python train.py --num_hidden_layers=10 --hidden_size=160 --num_attention_heads=2 --num_key_value_heads=1 --head_dim=64 --intermediate_size=320 --vocab_size=8192 --hidden_act="swiglu" --norm="rmsnorm" --norm_place="pre" --norm_eps=1e-06 --positions="rope" --rope_theta=2690.0 --rope_fraction=1.0 --qk_norm=true --attn_scale=0.125 --bias="all" --tie_word_embeddings=false --parallel_block=true --init="normal" --init_std_qkv=0.0277 --init_std_o=0.0 --init_std_up=0.0277 --init_std_down=0.0 --optimizer="muon_variant" --learning_rate=0.00853 --beta1=0.95 --weight_decay=0.015 --lr_head=0.00741 --warmup_steps=119 --schedule="wsd" --decay_fraction=0.699 --decay_shape="linear" --final_lr_fraction=0.05 --batch_tokens=32768 --max_seq_len=384 --doc_mask=true --train_tokens=251200000 --max_steps=7667 --dataset="wikipedia_en"
Each number is 200 + 40 x the weight over its row's rms, rounded and kept within 0 to 999. Layers, rows and columns count from 0. The size before them is the row's rms in percent of the matrix's.

# layer 6 attention query, 128x160, rms 0.216, rows 0-29,64-92, columns 0-79
216,262,210,170,285,179,208,170,165,198,205,236,127,250,204,150,189,239,205,192,169,161,195,188,135,232,292,224,272,226,201,187,221,192,200,184,251,245,153,292,232,198,193,178,248,169,179,182,311,162,261,226,147,187,251,187,224,189,247,193,182,171,148,176,114,251,219,189,247,263,151,186,191,254,239,160,146,257,182,182,283
242,176,188,224,220,176,218,196,156,283,144,203,165,201,263,192,191,180,212,241,210,181,175,177,238,217,306,167,153,156,212,139,200,113,232,200,234,226,195,279,200,284,224,203,178,157,166,213,127,170,181,128,153,234,224,136,223,227,192,252,228,102,202,119,184,186,200,181,231,216,197,182,214,172,248,226,172,205,147,126,211
136,137,158,180,127,196,168,216,218,231,251,218,229,176,284,262,197,188,219,185,189,208,185,164,256,214,201,231,142,194,144,272,180,276,183,190,197,231,212,150,192,177,217,220,197,153,244,194,207,202,149,210,246,198,202,173,210,218,289,182,224,223,217,270,280,220,215,213,142,171,163,212,154,120,180,255,121,184,212,251,195
111,219,143,234,214,158,164,112,149,128,146,217,136,153,165,273,189,166,232,199,147,128,209,201,149,166,227,118,150,169,243,151,194,218,186,199,236,291,175,199,113,136,172,187,199,160,253,202,200,231,176,277,160,184,194,229,166,126,151,157,161,222,191,246,231,173,144,180,317,197,250,163,174,213,166,265,203,246,234,261,242
088,199,221,181,241,130,120,214,294,235,242,176,232,242,199,181,205,145,117,227,179,192,123,235,214,168,189,161,268,210,244,241,194,215,149,180,244,155,195,184,254,247,260,225,207,194,121,221,294,193,187,178,194,174,157,177,200,206,227,189,221,180,137,148,192,257,185,227,101,216,148,268,225,147,204,178,242,219,130,149,230
080,230,193,237,265,296,157,248,197,201,270,230,270,262,170,238,203,180,266,231,188,222,224,198,206,208,157,207,196,177,164,240,166,173,169,144,213,138,270,184,213,257,159,178,269,228,207,146,117,181,248,191,229,235,201,168,177,180,199,206,170,240,214,187,201,214,210,180,228,257,145,134,161,141,250,237,154,193,209,203,196
069,257,153,170,299,145,230,192,273,241,165,164,179,166,218,171,198,149,189,274,232,176,227,227,206,227,189,133,178,207,209,167,233,214,143,188,209,146,213,230,221,210,202,169,222,200,179,193,253,192,228,172,187,202,224,204,247,200,196,213,209,178,137,219,153,158,197,190,141,214,179,178,256,168,241,177,307,200,150,211,239
081,244,181,133,213,186,168,195,222,244,224,188,217,238,187,98,179,226,281,190,223,248,127,212,224,112,190,299,226,215,154,227,244,212,255,182,151,161,181,198,266,269,225,248,201,218,140,200,211,211,256,153,281,171,225,150,171,118,231,273,237,230,235,132,172,162,187,216,163,188,198,202,182,212,188,188,119,119,223,186,182
067,157,255,255,158,208,160,262,204,185,288,205,203,157,223,173,241,204,238,254,183,264,264,156,187,236,186,251,255,181,217,228,168,170,241,144,216,214,228,197,248,234,221,197,221,193,227,174,221,288,178,174,195,134,211,207,166,207,247,220,189,235,224,169,227,279,213,143,216,196,164,167,131,195,262,214,105,172,240,127,256
096,128,202,211,150,215,204,298,146,200,222,264,126,228,295,239,193,175,177,194,182,182,194,183,195,244,253,187,220,138,141,206,249,170,180,224,236,260,237,199,147,193,192,226,176,165,229,101,166,223,165,235,183,201,129,161,182,170,227,183,184,182,219,258,210,245,178,183,222,210,246,183,199,146,207,243,201,190,202,151,114
080,192,248,238,195,235,135,207,242,232,170,211,259,209,181,260,282,234,216,224,195,196,210,241,172,185,126,264,237,266,154,180,160,185,213,182,228,213,232,154,191,213,200,142,139,157,202,200,194,175,227,166,226,222,120,176,144,160,212,177,184,242,246,158,194,175,211,276,174,147,228,151,165,191,136,225,165,171,189,200,185
083,219,200,157,164,170,206,260,165,163,220,208,174,194,153,108,250,167,182,148,175,164,167,225,253,198,218,190,216,126,234,269,189,155,240,153,206,179,191,162,110,135,159,255,284,158,204,222,222,205,266,149,182,165,242,237,254,202,189,200,212,253,170,138,185,252,150,180,200,211,202,193,200,247,181,185,225,204,246,231,222
075,220,167,147,248,139,235,142,212,252,188,162,173,210,210,164,177,195,164,223,191,185,182,192,211,179,198,136,196,182,182,112,198,214,156,265,129,176,182,273,180,233,202,221,132,185,201,251,269,164,226,213,204,243,231,183,214,278,178,204,214,129,180,239,169,155,240,164,218,227,239,161,207,166,239,183,204,179,200,160,156
081,231,166,138,222,165,198,216,276,249,191,209,208,138,180,150,163,227,208,225,255,254,239,219,172,186,197,281,217,303,192,196,181,211,201,181,164,186,200,208,331,230,198,160,150,178,196,236,205,135,229,225,239,216,221,174,252,211,195,225,166,259,219,175,182,173,226,244,142,208,214,233,147,272,163,172,179,148,193,208,274
071,70,192,215,186,225,152,231,164,178,241,230,152,260,208,156,180,200,233,198,152,176,175,179,225,181,194,238,182,160,146,279,226,178,242,196,230,269,184,190,168,170,204,236,201,175,177,180,184,280,190,213,265,142,172,191,157,160,250,204,192,243,206,179,167,232,166,210,203,170,152,200,181,246,215,236,82,171,215,211,204
080,215,160,205,147,295,187,235,170,258,181,154,218,110,218,259,221,179,146,227,144,203,163,230,164,233,132,190,158,160,219,165,158,195,233,252,239,258,205,187,108,147,215,278,173,126,185,145,147,181,132,210,174,225,197,183,181,208,114,238,256,210,234,184,226,220,116,207,303,175,244,293,164,185,231,234,223,269,261,201,179
082,217,204,279,165,306,232,226,159,177,216,246,186,213,230,269,168,218,223,178,166,234,196,165,190,247,155,216,172,209,258,177,161,201,164,227,307,154,183,190,178,100,225,142,198,232,200,175,197,191,108,234,236,204,178,178,211,223,169,210,231,239,250,148,270,186,216,190,252,144,107,206,153,186,193,230,107,208,206,179,174
083,271,189,211,175,176,196,208,197,175,253,234,208,205,216,225,202,210,228,137,120,194,175,228,185,202,204,195,145,104,154,286,229,176,241,223,203,160,156,170,187,189,220,286,246,205,199,201,144,179,147,216,229,263,255,189,245,176,204,213,266,218,143,227,279,156,208,204,185,182,164,239,192,97,177,187,177,120,262,201,156
089,200,100,132,217,214,311,180,207,243,200,239,172,167,189,184,165,248,187,176,234,198,239,195,194,231,179,205,165,304,178,136,167,195,173,179,182,189,207,228,265,222,152,219,179,210,209,236,216,184,220,184,185,220,232,154,264,177,213,203,204,212,210,251,168,180,218,223,262,157,276,240,204,206,183,182,285,209,274,290,220
079,213,116,138,215,146,192,212,250,241,185,125,186,200,160,311,213,156,163,211,260,167,184,248,191,217,181,183,171,251,188,258,188,178,227,199,234,213,222,190,184,213,262,232,191,209,180,227,208,272,207,196,181,186,235,243,132,136,112,211,203,221,195,147,197,232,198,275,212,175,274,222,196,157,185,220,289,217,246,194,214
078,178,271,125,244,108,250,168,157,205,169,178,185,184,196,186,150,193,180,193,175,252,195,176,244,208,206,214,170,251,251,166,221,231,125,216,107,200,230,155,305,196,141,152,154,213,204,265,268,216,235,234,169,178,184,194,304,253,207,160,224,188,214,225,218,194,217,184,258,215,196,195,215,249,188,166,183,133,132,178,251
068,207,163,226,185,212,236,260,196,199,168,230,223,206,266,147,146,224,251,136,215,228,206,187,164,203,213,298,256,280,179,238,223,231,195,102,190,225,215,169,225,234,177,218,241,205,244,167,102,201,148,143,195,157,179,166,262,132,171,285,190,261,225,195,194,163,171,240,206,151,189,212,198,154,128,191,76,184,201,200,212
075,214,190,219,286,225,243,168,179,172,187,210,244,151,206,165,150,223,213,237,189,210,336,165,180,233,261,204,244,238,238,65,240,233,134,194,125,207,235,185,187,220,152,196,187,253,241,208,212,161,185,171,199,259,225,231,234,250,228,205,188,137,239,279,207,143,247,224,213,225,260,181,218,271,169,140,179,204,165,207,201
079,204,119,206,204,215,188,265,234,263,147,265,192,165,179,251,189,184,161,220,232,154,231,224,259,216,219,215,133,178,249,209,202,175,214,152,216,163,228,285,190,202,212,240,146,202,254,159,215,251,181,224,185,187,218,185,160,148,153,130,163,162,179,210,203,216,207,200,180,228,236,229,224,175,122,238,277,265,190,239,143
080,151,171,263,188,189,164,215,180,292,178,243,147,205,202,136,214,206,238,264,122,234,227,156,212,261,153,201,193,240,207,165,222,135,221,229,138,245,237,230,231,183,184,236,219,165,239,159,162,188,235,182,146,210,203,99,243,172,189,171,209,181,203,185,144,217,68,259,220,197,225,134,205,202,187,224,236,201,222,227,251
082,230,190,214,174,188,272,180,161,202,162,197,187,236,287,212,236,209,151,164,167,196,144,153,193,148,242,253,244,204,172,180,206,171,153,210,288,138,135,281,197,196,176,128,217,211,128,151,171,230,272,265,240,188,218,153,126,231,98,226,158,213,186,130,227,198,206,198,142,190,186,178,216,110,180,258,205,147,162,180,259
072,169,270,190,166,163,145,174,267,211,291,175,204,183,218,169,226,203,224,196,110,205,130,196,152,149,90,165,78,265,174,235,186,141,194,171,244,164,211,121,235,173,212,215,270,214,186,204,230,169,256,220,208,231,224,199,245,167,232,168,235,258,136,133,224,200,206,213,262,196,184,225,261,262,165,202,191,206,186,206,231
067,209,219,148,186,117,171,207,231,186,178,255,267,242,246,141,225,198,188,229,177,168,203,230,198,130,239,196,197,135,229,170,235,195,252,265,122,155,193,200,203,242,223,174,188,217,184,167,255,238,221,208,87,149,206,167,138,206,200,158,187,182,172,210,162,174,177,209,144,268,210,183,260,187,172,146,174,140,101,148,179
074,273,190,216,217,199,215,200,205,221,184,151,191,208,165,229,219,180,170,216,276,118,236,240,263,244,224,210,196,206,181,133,208,212,149,191,181,245,216,231,111,213,234,226,200,198,259,237,235,167,173,224,203,177,226,274,204,254,167,178,168,153,231,252,197,222,245,223,196,219,257,264,208,220,239,263,293,222,261,203,176
090,134,207,235,134,143,163,211,267,171,221,209,230,206,193,179,226,239,275,183,141,252,135,172,175,179,98,175,113,286,204,279,178,146,182,109,206,182,183,141,226,188,154,192,217,155,212,196,231,191,202,123,279,245,138,230,300,144,205,198,209,258,161,137,219,213,150,239,201,131,127,227,176,175,210,190,194,195,211,296,190
094,168,190,195,173,229,168,214,196,255,186,151,163,152,244,256,228,191,222,202,173,209,178,204,291,137,120,187,135,178,171,232,166,170,237,186,183,198,215,118,173,177,242,218,274,257,139,195,150,201,185,243,199,259,212,213,220,218,216,146,229,196,253,208,205,188,208,205,204,199,153,216,192,215,215,199,230,261,210,122,183
085,176,235,170,254,133,201,248,194,244,250,188,210,150,215,219,162,114,158,255,204,202,149,241,143,198,248,220,225,207,178,173,176,197,169,178,187,197,217,246,149,208,200,259,226,175,136,188,256,206,188,154,132,196,197,255,171,192,99,265,180,172,157,186,113,191,193,192,142,215,134,214,166,161,191,184,239,206,190,159,251
095,124,128,195,155,273,147,245,197,176,219,237,273,152,173,245,221,183,224,216,183,241,191,282,262,234,116,227,216,192,198,274,166,200,217,195,171,212,223,164,220,177,231,207,219,227,191,168,121,131,254,249,192,232,218,145,203,226,250,185,240,196,216,237,201,210,168,166,247,133,174,179,166,161,192,236,232,168,263,251,134
210,198,242,164,230,141,199,161,179,166,161,179,142,168,235,176,183,164,186,253,224,177,215,178,220,220,271,168,190,156,210,168,169,170,200,189,282,341,148,258,232,243,217,183,263,181,188,208,216,224,229,187,140,208,278,187,186,244,214,189,213,108,186,197,190,261,223,232,228,214,213,145,154,186,261,190,197,205,112,181,233
079,162,133,218,191,199,132,159,228,207,156,191,198,254,153,191,301,246,210,251,193,177,190,234,184,201,238,157,257,167,164,208,183,252,215,213,195,184,162,247,191,199,186,190,193,158,239,243,200,123,148,86,168,192,178,180,156,146,171,189,182,216,203,163,190,222,232,216,176,243,160,212,180,216,238,170,102,168,215,221,246
075,198,232,214,156,232,205,217,192,169,235,219,293,153,216,212,228,219,219,231,208,260,172,156,239,272,166,187,271,234,188,238,222,184,266,258,176,218,261,172,176,226,186,224,212,182,292,162,115,212,116,169,176,183,190,219,278,245,291,251,231,165,208,189,226,240,244,179,294,185,209,197,143,250,232,238,166,154,157,187,183
081,255,219,203,241,173,264,194,208,226,206,116,169,227,251,144,199,184,104,207,217,149,177,112,147,252,253,194,233,144,163,168,196,146,172,147,182,221,133,285,150,235,176,215,173,167,174,232,302,225,204,155,231,192,173,188,185,209,128,202,186,134,218,187,238,201,191,234,196,225,201,162,214,181,209,179,202,195,163,181,279
077,156,216,221,193,217,199,215,219,131,204,194,155,257,203,219,177,242,229,223,281,215,180,247,265,199,211,177,324,169,151,236,171,194,186,234,255,232,174,223,214,255,222,178,196,181,256,163,137,162,188,179,165,169,184,128,123,190,230,237,240,179,135,139,217,161,201,154,140,151,152,181,198,244,161,180,181,181,243,150,228
085,212,219,239,205,256,111,191,290,206,218,206,186,256,148,238,210,185,273,215,238,251,172,205,245,133,114,195,263,207,191,219,205,186,235,171,261,204,198,179,242,145,292,151,158,173,238,239,169,230,183,203,206,156,213,169,216,181,246,233,173,222,222,179,263,224,220,278,170,195,207,144,192,171,169,229,174,164,240,240,207
080,156,194,95,158,188,122,262,200,224,241,159,212,211,137,175,227,211,206,210,193,217,179,229,170,238,198,167,194,162,188,242,172,191,162,181,214,243,169,192,120,184,223,192,172,201,229,214,182,219,196,173,237,204,207,183,210,192,201,204,222,169,218,192,164,268,121,242,213,189,103,168,146,155,262,193,199,173,199,169,125
090,220,259,167,191,172,218,272,275,222,210,239,228,234,207,224,248,220,196,153,229,223,211,290,211,196,121,224,176,165,129,271,171,149,256,211,250,244,238,125,216,126,235,173,167,238,272,198,226,254,236,221,188,159,200,178,208,159,205,255,191,157,151,198,207,218,176,217,160,216,241,245,191,265,178,205,171,180,205,221,198
082,224,137,168,262,204,230,135,317,287,158,183,229,176,226,168,171,242,204,166,199,194,187,192,204,189,162,168,229,215,129,188,166,219,195,198,287,155,127,189,231,113,161,264,205,214,196,208,142,192,212,158,191,184,248,220,174,112,185,184,177,168,149,220,195,238,135,199,179,205,204,210,239,195,160,157,242,166,261,242,141
107,229,137,202,199,159,234,148,95,276,137,215,167,203,239,158,166,179,147,212,202,145,209,164,229,276,235,220,214,182,231,147,190,206,223,186,192,226,184,292,216,273,180,212,223,176,159,175,230,205,221,171,220,219,170,199,153,260,178,219,262,154,252,206,192,221,211,152,270,188,208,183,204,163,215,208,165,203,227,172,170
108,211,189,162,157,229,248,198,197,161,225,158,165,177,278,197,170,256,201,183,279,231,214,232,203,180,170,184,179,236,179,226,103,233,155,272,168,186,222,171,279,236,296,137,153,215,246,260,217,192,259,229,237,121,165,197,143,170,201,234,206,193,192,239,180,172,308,113,143,193,195,254,141,274,134,220,192,174,124,216,263
085,157,218,181,170,177,121,189,216,204,195,237,166,232,152,226,215,263,239,214,210,177,117,232,241,177,165,184,271,195,170,215,251,160,265,206,212,242,186,174,135,218,215,195,178,245,160,147,190,253,155,195,155,157,155,169,166,247,224,206,203,247,159,178,201,193,100,241,194,194,189,184,176,213,226,186,145,216,202,172,196
092,239,210,235,175,251,175,216,197,209,191,252,217,201,211,210,239,199,137,194,260,140,272,193,228,280,195,238,151,231,229,279,181,159,175,201,226,152,275,204,142,107,187,223,206,243,148,132,141,274,245,187,265,197,143,251,154,189,213,184,248,222,196,250,206,275,217,235,190,219,189,187,209,183,165,187,204,211,215,149,176
096,252,229,228,183,269,132,214,231,192,242,209,234,188,162,260,197,271,242,150,248,194,173,176,189,194,134,198,229,248,227,201,190,230,184,246,278,165,285,138,210,107,179,184,130,283,255,209,265,129,217,191,184,221,256,196,245,249,211,251,239,253,231,218,195,145,175,224,234,192,142,179,158,201,221,175,163,151,216,172,197
086,265,199,172,198,207,135,226,163,275,220,249,257,224,138,155,149,224,326,200,138,244,262,134,159,226,161,192,207,242,101,226,179,177,196,170,175,193,157,204,220,171,219,262,152,181,245,185,221,199,120,186,278,243,255,195,258,236,179,150,309,204,223,193,219,223,150,208,159,254,200,204,163,161,215,187,201,226,172,187,184
087,252,165,198,206,289,245,212,195,214,194,156,234,190,252,199,172,275,112,240,174,198,265,244,194,201,232,173,156,205,228,164,205,231,149,219,171,192,238,200,191,149,186,264,168,201,280,212,170,223,219,208,213,179,226,139,183,174,264,217,159,166,162,269,262,211,216,163,262,121,263,216,168,188,203,197,225,230,202,166,137
082,227,144,182,277,211,201,235,263,243,158,230,155,205,225,127,144,217,214,184,232,264,214,192,161,197,213,189,161,275,233,198,197,171,132,145,210,197,226,197,250,174,190,258,182,146,187,232,246,130,222,155,126,188,220,175,253,94,178,279,134,237,140,173,196,158,183,233,262,184,222,96,196,195,134,139,211,175,259,207,151
084,215,197,194,270,102,259,209,123,223,185,177,283,174,160,219,184,199,231,190,176,169,265,163,193,249,195,245,181,179,234,125,174,234,202,225,204,219,198,268,286,255,143,229,216,197,184,199,229,223,172,206,195,258,138,176,203,177,173,192,214,166,222,186,204,194,205,226,281,189,267,196,196,171,216,212,191,186,153,212,189
080,180,252,163,163,196,268,189,229,175,184,187,267,209,161,177,195,225,290,99,239,201,177,237,211,151,205,198,210,242,180,272,151,193,232,143,215,147,147,184,238,242,212,167,216,169,323,211,207,222,187,282,163,159,209,207,172,271,197,195,279,176,192,175,164,243,192,220,220,168,206,213,177,190,201,248,176,151,152,174,160
076,192,218,187,235,205,237,182,110,164,208,179,218,180,156,191,150,226,201,224,217,183,234,198,140,330,232,235,150,171,253,126,209,228,172,189,115,154,227,168,205,247,187,270,293,212,197,190,183,175,122,195,255,235,121,213,266,271,173,145,210,202,259,198,174,144,176,202,257,192,271,241,215,247,211,172,234,193,189,159,225
084,224,256,175,234,194,226,210,202,205,142,216,260,258,181,195,159,258,161,226,220,203,211,219,200,254,246,182,199,200,177,207,188,173,181,175,145,136,241,206,213,196,159,202,171,294,276,198,221,167,212,247,220,226,156,212,331,250,146,180,160,105,199,264,229,183,247,229,235,210,245,180,201,253,232,257,198,240,121,225,98
092,218,159,217,194,220,199,217,232,239,226,129,168,219,200,135,223,207,215,175,174,182,220,160,222,169,174,195,273,191,198,192,300,147,188,258,208,179,233,198,196,146,211,175,121,201,220,214,226,262,322,152,168,210,265,78,206,206,146,227,243,194,198,188,286,201,164,232,220,145,232,129,176,194,151,278,176,233,208,181,233
096,237,235,241,195,197,202,180,240,215,248,161,230,186,322,176,215,242,156,184,134,131,162,190,179,182,241,237,185,156,228,230,224,141,232,179,223,197,179,235,166,226,144,207,190,178,96,184,240,220,306,228,147,191,269,220,163,181,180,230,145,213,166,221,205,203,179,167,228,223,150,197,143,198,160,210,187,175,215,171,233
096,239,280,189,189,217,173,237,271,125,272,180,237,189,188,142,197,218,236,198,218,133,180,205,146,236,133,179,165,305,213,204,234,162,173,180,239,165,236,156,185,126,176,190,224,266,229,257,238,177,250,181,231,171,233,157,277,203,217,224,217,204,187,257,247,213,197,244,255,200,181,200,216,245,158,166,273,205,212,194,280
105,178,158,243,211,152,208,126,87,245,187,251,281,204,212,228,170,186,163,268,168,184,215,182,142,227,184,232,208,96,220,193,193,228,278,216,182,243,123,313,183,250,206,261,218,203,219,167,205,215,127,187,218,303,184,168,283,224,150,114,158,159,185,214,187,181,177,207,162,211,223,174,202,171,184,145,191,221,207,227,165
087,300,207,281,202,198,144,213,205,182,244,199,215,136,170,247,251,226,210,176,157,150,182,199,286,197,258,178,211,184,204,139,240,186,190,254,201,210,169,269,177,228,150,165,151,147,219,158,247,142,216,243,230,277,246,228,223,269,192,228,244,166,187,227,197,211,251,197,242,196,218,211,167,160,253,233,216,173,184,266,128
# layer 6 attention key, 64x160, rms 0.208, rows 0-28, columns 0-79
075,146,192,194,187,191,187,175,237,262,195,174,214,204,212,235,259,198,214,287,174,203,191,238,155,227,227,202,166,177,183,177,200,199,239,230,207,142,212,182,171,189,145,254,207,218,230,186,176,173,198,227,303,184,227,190,189,170,210,152,223,233,232,162,195,214,178,230,214,238,235,167,272,125,258,261,172,215,199,225,137
087,143,217,195,252,212,239,153,194,236,187,214,155,261,218,207,156,252,303,185,237,205,207,235,168,179,216,266,224,223,234,219,225,156,188,162,311,193,299,196,207,239,115,226,217,205,256,214,241,204,216,223,259,252,217,180,189,235,236,162,231,281,151,170,233,213,164,159,219,233,203,155,235,192,193,191,241,201,248,136,180
107,164,251,280,235,215,158,243,280,254,219,170,248,214,215,118,231,146,151,274,184,275,183,215,185,228,151,214,160,232,237,227,215,226,158,181,186,118,239,144,122,177,146,166,126,187,208,205,165,243,219,164,249,182,195,177,234,187,153,179,174,272,259,213,235,242,183,184,159,171,228,260,167,207,211,214,226,192,161,256,178
104,164,215,185,238,175,198,245,282,219,172,185,211,205,219,269,216,260,214,269,207,194,197,200,162,233,147,271,218,218,231,213,248,171,174,244,133,122,226,183,237,184,159,230,209,173,182,203,201,159,224,201,237,184,173,187,263,233,192,218,166,244,180,182,232,157,152,177,177,151,199,246,291,273,188,191,188,241,220,328,214
101,234,247,182,244,197,207,204,145,148,163,187,211,183,208,221,146,244,209,134,247,131,251,194,178,145,258,204,228,217,151,145,234,172,137,166,182,197,212,265,157,206,190,218,106,206,238,226,188,221,117,166,115,183,235,182,158,204,266,225,210,181,99,204,219,186,209,179,205,223,258,191,258,221,174,200,236,247,228,166,239
100,185,131,254,192,207,205,228,162,237,197,147,210,202,185,226,214,206,211,184,207,224,225,167,218,221,166,263,155,183,194,133,203,173,200,164,152,179,204,159,166,107,269,218,186,292,130,243,222,161,243,301,251,216,188,254,180,202,175,172,156,189,240,170,197,205,194,222,160,246,284,212,191,198,163,143,196,202,216,214,194
069,281,281,201,231,215,197,197,149,177,298,172,174,168,158,248,168,206,223,221,112,162,206,204,196,183,226,221,254,209,219,166,155,226,167,138,245,177,261,189,200,189,192,207,220,187,221,216,262,194,178,135,203,178,168,192,206,221,208,237,243,181,192,181,168,195,216,236,236,144,169,189,168,231,154,189,239,221,172,234,239
111,183,243,237,215,162,197,191,236,216,169,190,175,229,161,172,206,228,141,135,148,255,193,106,230,229,274,221,160,207,190,182,179,150,148,129,250,210,238,193,221,220,240,228,192,162,194,227,246,153,176,132,164,194,180,225,223,190,134,126,189,245,184,186,174,182,171,217,223,297,181,227,150,188,282,175,179,258,186,173,298
072,253,222,178,161,202,213,191,226,258,243,215,273,215,190,176,205,202,161,201,160,150,134,189,176,295,194,186,188,307,123,137,246,152,213,185,169,184,196,210,258,183,133,203,165,128,196,149,207,149,225,238,142,276,151,158,255,201,247,164,226,235,194,208,169,142,203,141,215,245,127,256,158,199,199,247,236,204,211,266,256
073,166,201,244,214,232,199,240,300,311,141,278,227,250,166,287,216,185,174,216,212,224,240,231,181,208,200,209,253,191,162,172,237,168,265,158,202,144,238,193,247,256,186,201,220,190,218,218,193,177,173,287,208,173,204,177,179,134,210,163,250,260,221,162,190,275,181,242,188,172,181,227,239,205,169,178,175,181,183,200,172
073,169,198,192,231,210,203,203,205,197,217,155,224,197,258,114,130,145,171,176,249,237,221,186,220,183,160,168,124,213,215,145,228,271,155,180,118,263,163,224,115,117,214,160,193,216,173,257,224,230,183,171,229,151,194,226,274,205,212,188,151,157,163,176,177,257,189,168,262,235,249,237,184,168,253,205,175,181,200,125,202
075,193,138,211,283,234,268,182,162,202,160,221,169,242,151,265,181,217,220,224,193,266,256,208,195,192,213,190,239,269,205,246,196,149,207,245,174,268,233,162,205,227,138,165,186,237,207,271,203,204,139,182,72,223,175,204,142,223,245,208,225,193,204,195,217,189,272,199,176,149,225,223,143,206,192,202,168,172,178,168,179
065,201,196,208,207,239,240,237,156,183,211,126,123,190,134,237,202,200,216,222,170,190,126,209,194,235,266,247,213,186,235,203,156,226,197,151,207,252,239,205,166,179,160,144,248,179,204,231,174,272,219,109,192,139,118,192,200,178,207,225,160,183,173,212,189,208,201,286,167,168,155,201,206,204,185,170,288,212,192,225,186
093,132,201,219,172,237,116,180,235,153,250,151,237,248,188,196,222,189,216,163,160,259,243,107,192,255,222,198,184,215,231,224,253,258,130,240,201,214,180,260,186,163,203,261,283,231,221,172,219,176,233,146,245,235,219,242,191,152,196,216,188,175,236,180,197,245,241,165,188,209,211,150,246,216,236,186,247,237,221,240,247
077,172,241,212,171,256,143,244,203,174,221,169,197,181,237,212,215,294,208,184,179,197,187,229,196,182,172,230,194,226,226,251,161,147,146,243,155,150,138,185,211,187,205,136,127,213,162,161,219,237,196,197,185,188,259,263,193,203,182,243,242,150,288,249,183,198,171,150,219,204,211,230,208,148,290,163,280,143,194,136,170
085,201,232,132,181,141,164,169,229,185,265,180,189,217,189,153,163,199,273,153,181,185,247,188,200,156,224,125,215,235,210,166,166,197,119,229,177,179,190,114,206,260,217,144,144,175,243,247,231,211,131,190,202,232,243,164,200,261,218,156,223,128,235,142,204,220,189,160,122,180,205,180,160,237,158,216,155,210,176,180,165
063,241,238,210,186,253,168,230,178,204,236,159,212,237,152,184,191,211,141,181,126,208,258,225,137,289,139,157,157,191,209,151,189,155,227,183,149,208,226,205,165,261,278,181,188,178,227,213,197,193,202,211,186,278,187,234,216,189,259,180,208,277,181,163,220,208,158,113,197,217,157,218,256,150,287,222,282,194,154,150,216
097,178,220,198,193,214,251,151,151,136,243,158,264,198,184,218,196,223,206,159,233,219,216,200,128,218,190,169,280,289,204,141,213,191,161,131,213,174,178,192,220,218,201,187,140,216,130,245,230,133,213,185,138,184,235,229,249,173,245,179,245,206,209,136,227,178,240,148,299,234,202,215,244,228,197,302,150,275,176,209,180
084,222,158,176,162,178,196,206,263,157,244,178,252,178,203,118,173,282,228,75,218,138,184,120,202,190,179,180,236,164,185,166,203,179,177,229,148,218,103,167,235,301,241,227,224,157,208,232,226,165,170,277,217,151,252,196,144,215,142,148,193,193,185,214,171,206,226,120,229,272,173,208,175,238,113,201,189,142,180,195,253
068,244,233,169,197,148,198,172,251,223,192,150,193,179,141,180,216,182,217,189,218,199,238,230,247,154,180,237,254,171,106,191,271,248,201,141,206,192,148,183,280,209,257,186,175,223,218,249,203,260,225,218,217,184,274,122,152,234,167,145,219,227,168,236,182,243,241,156,194,202,199,218,179,159,41,191,252,159,180,240,263
086,200,239,239,204,216,183,199,110,191,238,193,121,161,239,164,158,161,217,170,200,305,188,192,246,280,225,187,165,225,216,196,206,169,183,160,213,203,239,220,163,189,252,177,201,148,176,212,198,140,205,128,129,221,151,135,224,148,251,237,134,190,191,110,205,167,209,206,186,209,219,198,179,249,204,222,168,207,280,140,142
086,187,198,233,233,219,124,199,183,210,207,245,176,208,275,240,267,223,192,240,204,194,203,178,273,149,188,159,145,181,242,249,233,143,192,277,176,210,187,233,191,176,179,154,164,234,148,244,180,169,260,195,203,300,192,205,191,193,197,226,200,239,274,226,174,211,144,236,193,174,145,213,238,209,267,242,233,136,209,212,149
069,211,254,200,169,145,227,184,184,189,178,219,214,194,251,234,200,163,200,185,203,163,203,174,249,170,246,210,182,169,188,177,173,212,258,231,242,203,208,181,86,157,147,177,251,193,185,219,213,241,204,181,264,145,185,175,176,263,222,237,166,179,213,228,206,179,170,280,268,236,102,203,221,245,261,230,185,231,177,206,198
093,206,213,197,213,182,224,248,262,215,207,104,178,180,203,165,225,216,227,110,201,297,235,196,155,231,199,184,220,211,146,181,232,165,221,270,192,174,251,102,157,181,239,151,181,208,217,160,149,164,227,160,213,172,216,234,159,236,199,248,188,207,247,239,284,279,254,165,191,172,265,190,188,228,166,206,199,181,229,166,175
083,163,234,187,253,168,169,245,114,199,246,249,161,187,195,185,127,167,226,221,247,140,167,166,185,187,175,253,167,217,281,208,228,184,195,130,207,226,265,190,288,258,218,165,128,174,179,215,203,198,180,136,260,189,185,320,240,176,120,184,209,180,223,167,208,198,209,206,171,194,176,155,233,158,261,144,287,201,254,246,177
089,195,238,241,155,239,79,189,259,211,218,151,259,233,208,244,253,238,184,277,216,208,243,227,201,234,209,161,262,235,167,151,254,225,204,214,214,178,242,169,208,229,229,241,130,148,217,180,122,217,218,244,187,226,215,153,191,242,239,167,264,205,254,297,151,162,200,222,285,220,220,176,148,243,175,207,258,221,237,231,220
094,234,222,197,150,206,234,220,99,200,174,171,236,230,178,238,199,175,208,196,116,262,220,242,190,282,235,150,202,182,212,235,170,166,160,152,157,182,215,225,219,234,224,176,135,162,250,235,202,124,191,162,239,175,220,168,163,206,194,173,166,244,208,214,188,220,320,124,212,178,254,150,183,129,122,187,287,134,230,250,217
071,240,219,218,180,168,198,226,196,126,217,212,155,161,240,166,144,250,221,256,220,164,203,195,207,137,320,223,238,169,227,254,194,190,178,218,196,173,195,322,231,164,189,232,239,163,176,202,234,227,241,180,255,184,221,203,266,148,182,240,158,142,191,185,249,207,189,229,190,190,279,194,181,253,175,205,112,198,197,160,188
098,254,138,249,140,248,195,209,263,224,180,247,244,200,225,209,227,183,124,263,128,241,211,163,194,261,237,237,184,232,250,249,209,248,152,202,170,136,213,191,211,185,198,206,239,192,164,165,140,205,182,207,203,231,123,241,240,155,110,212,220,257,217,222,188,245,244,112,158,147,269,194,200,138,140,156,194,219,233,226,206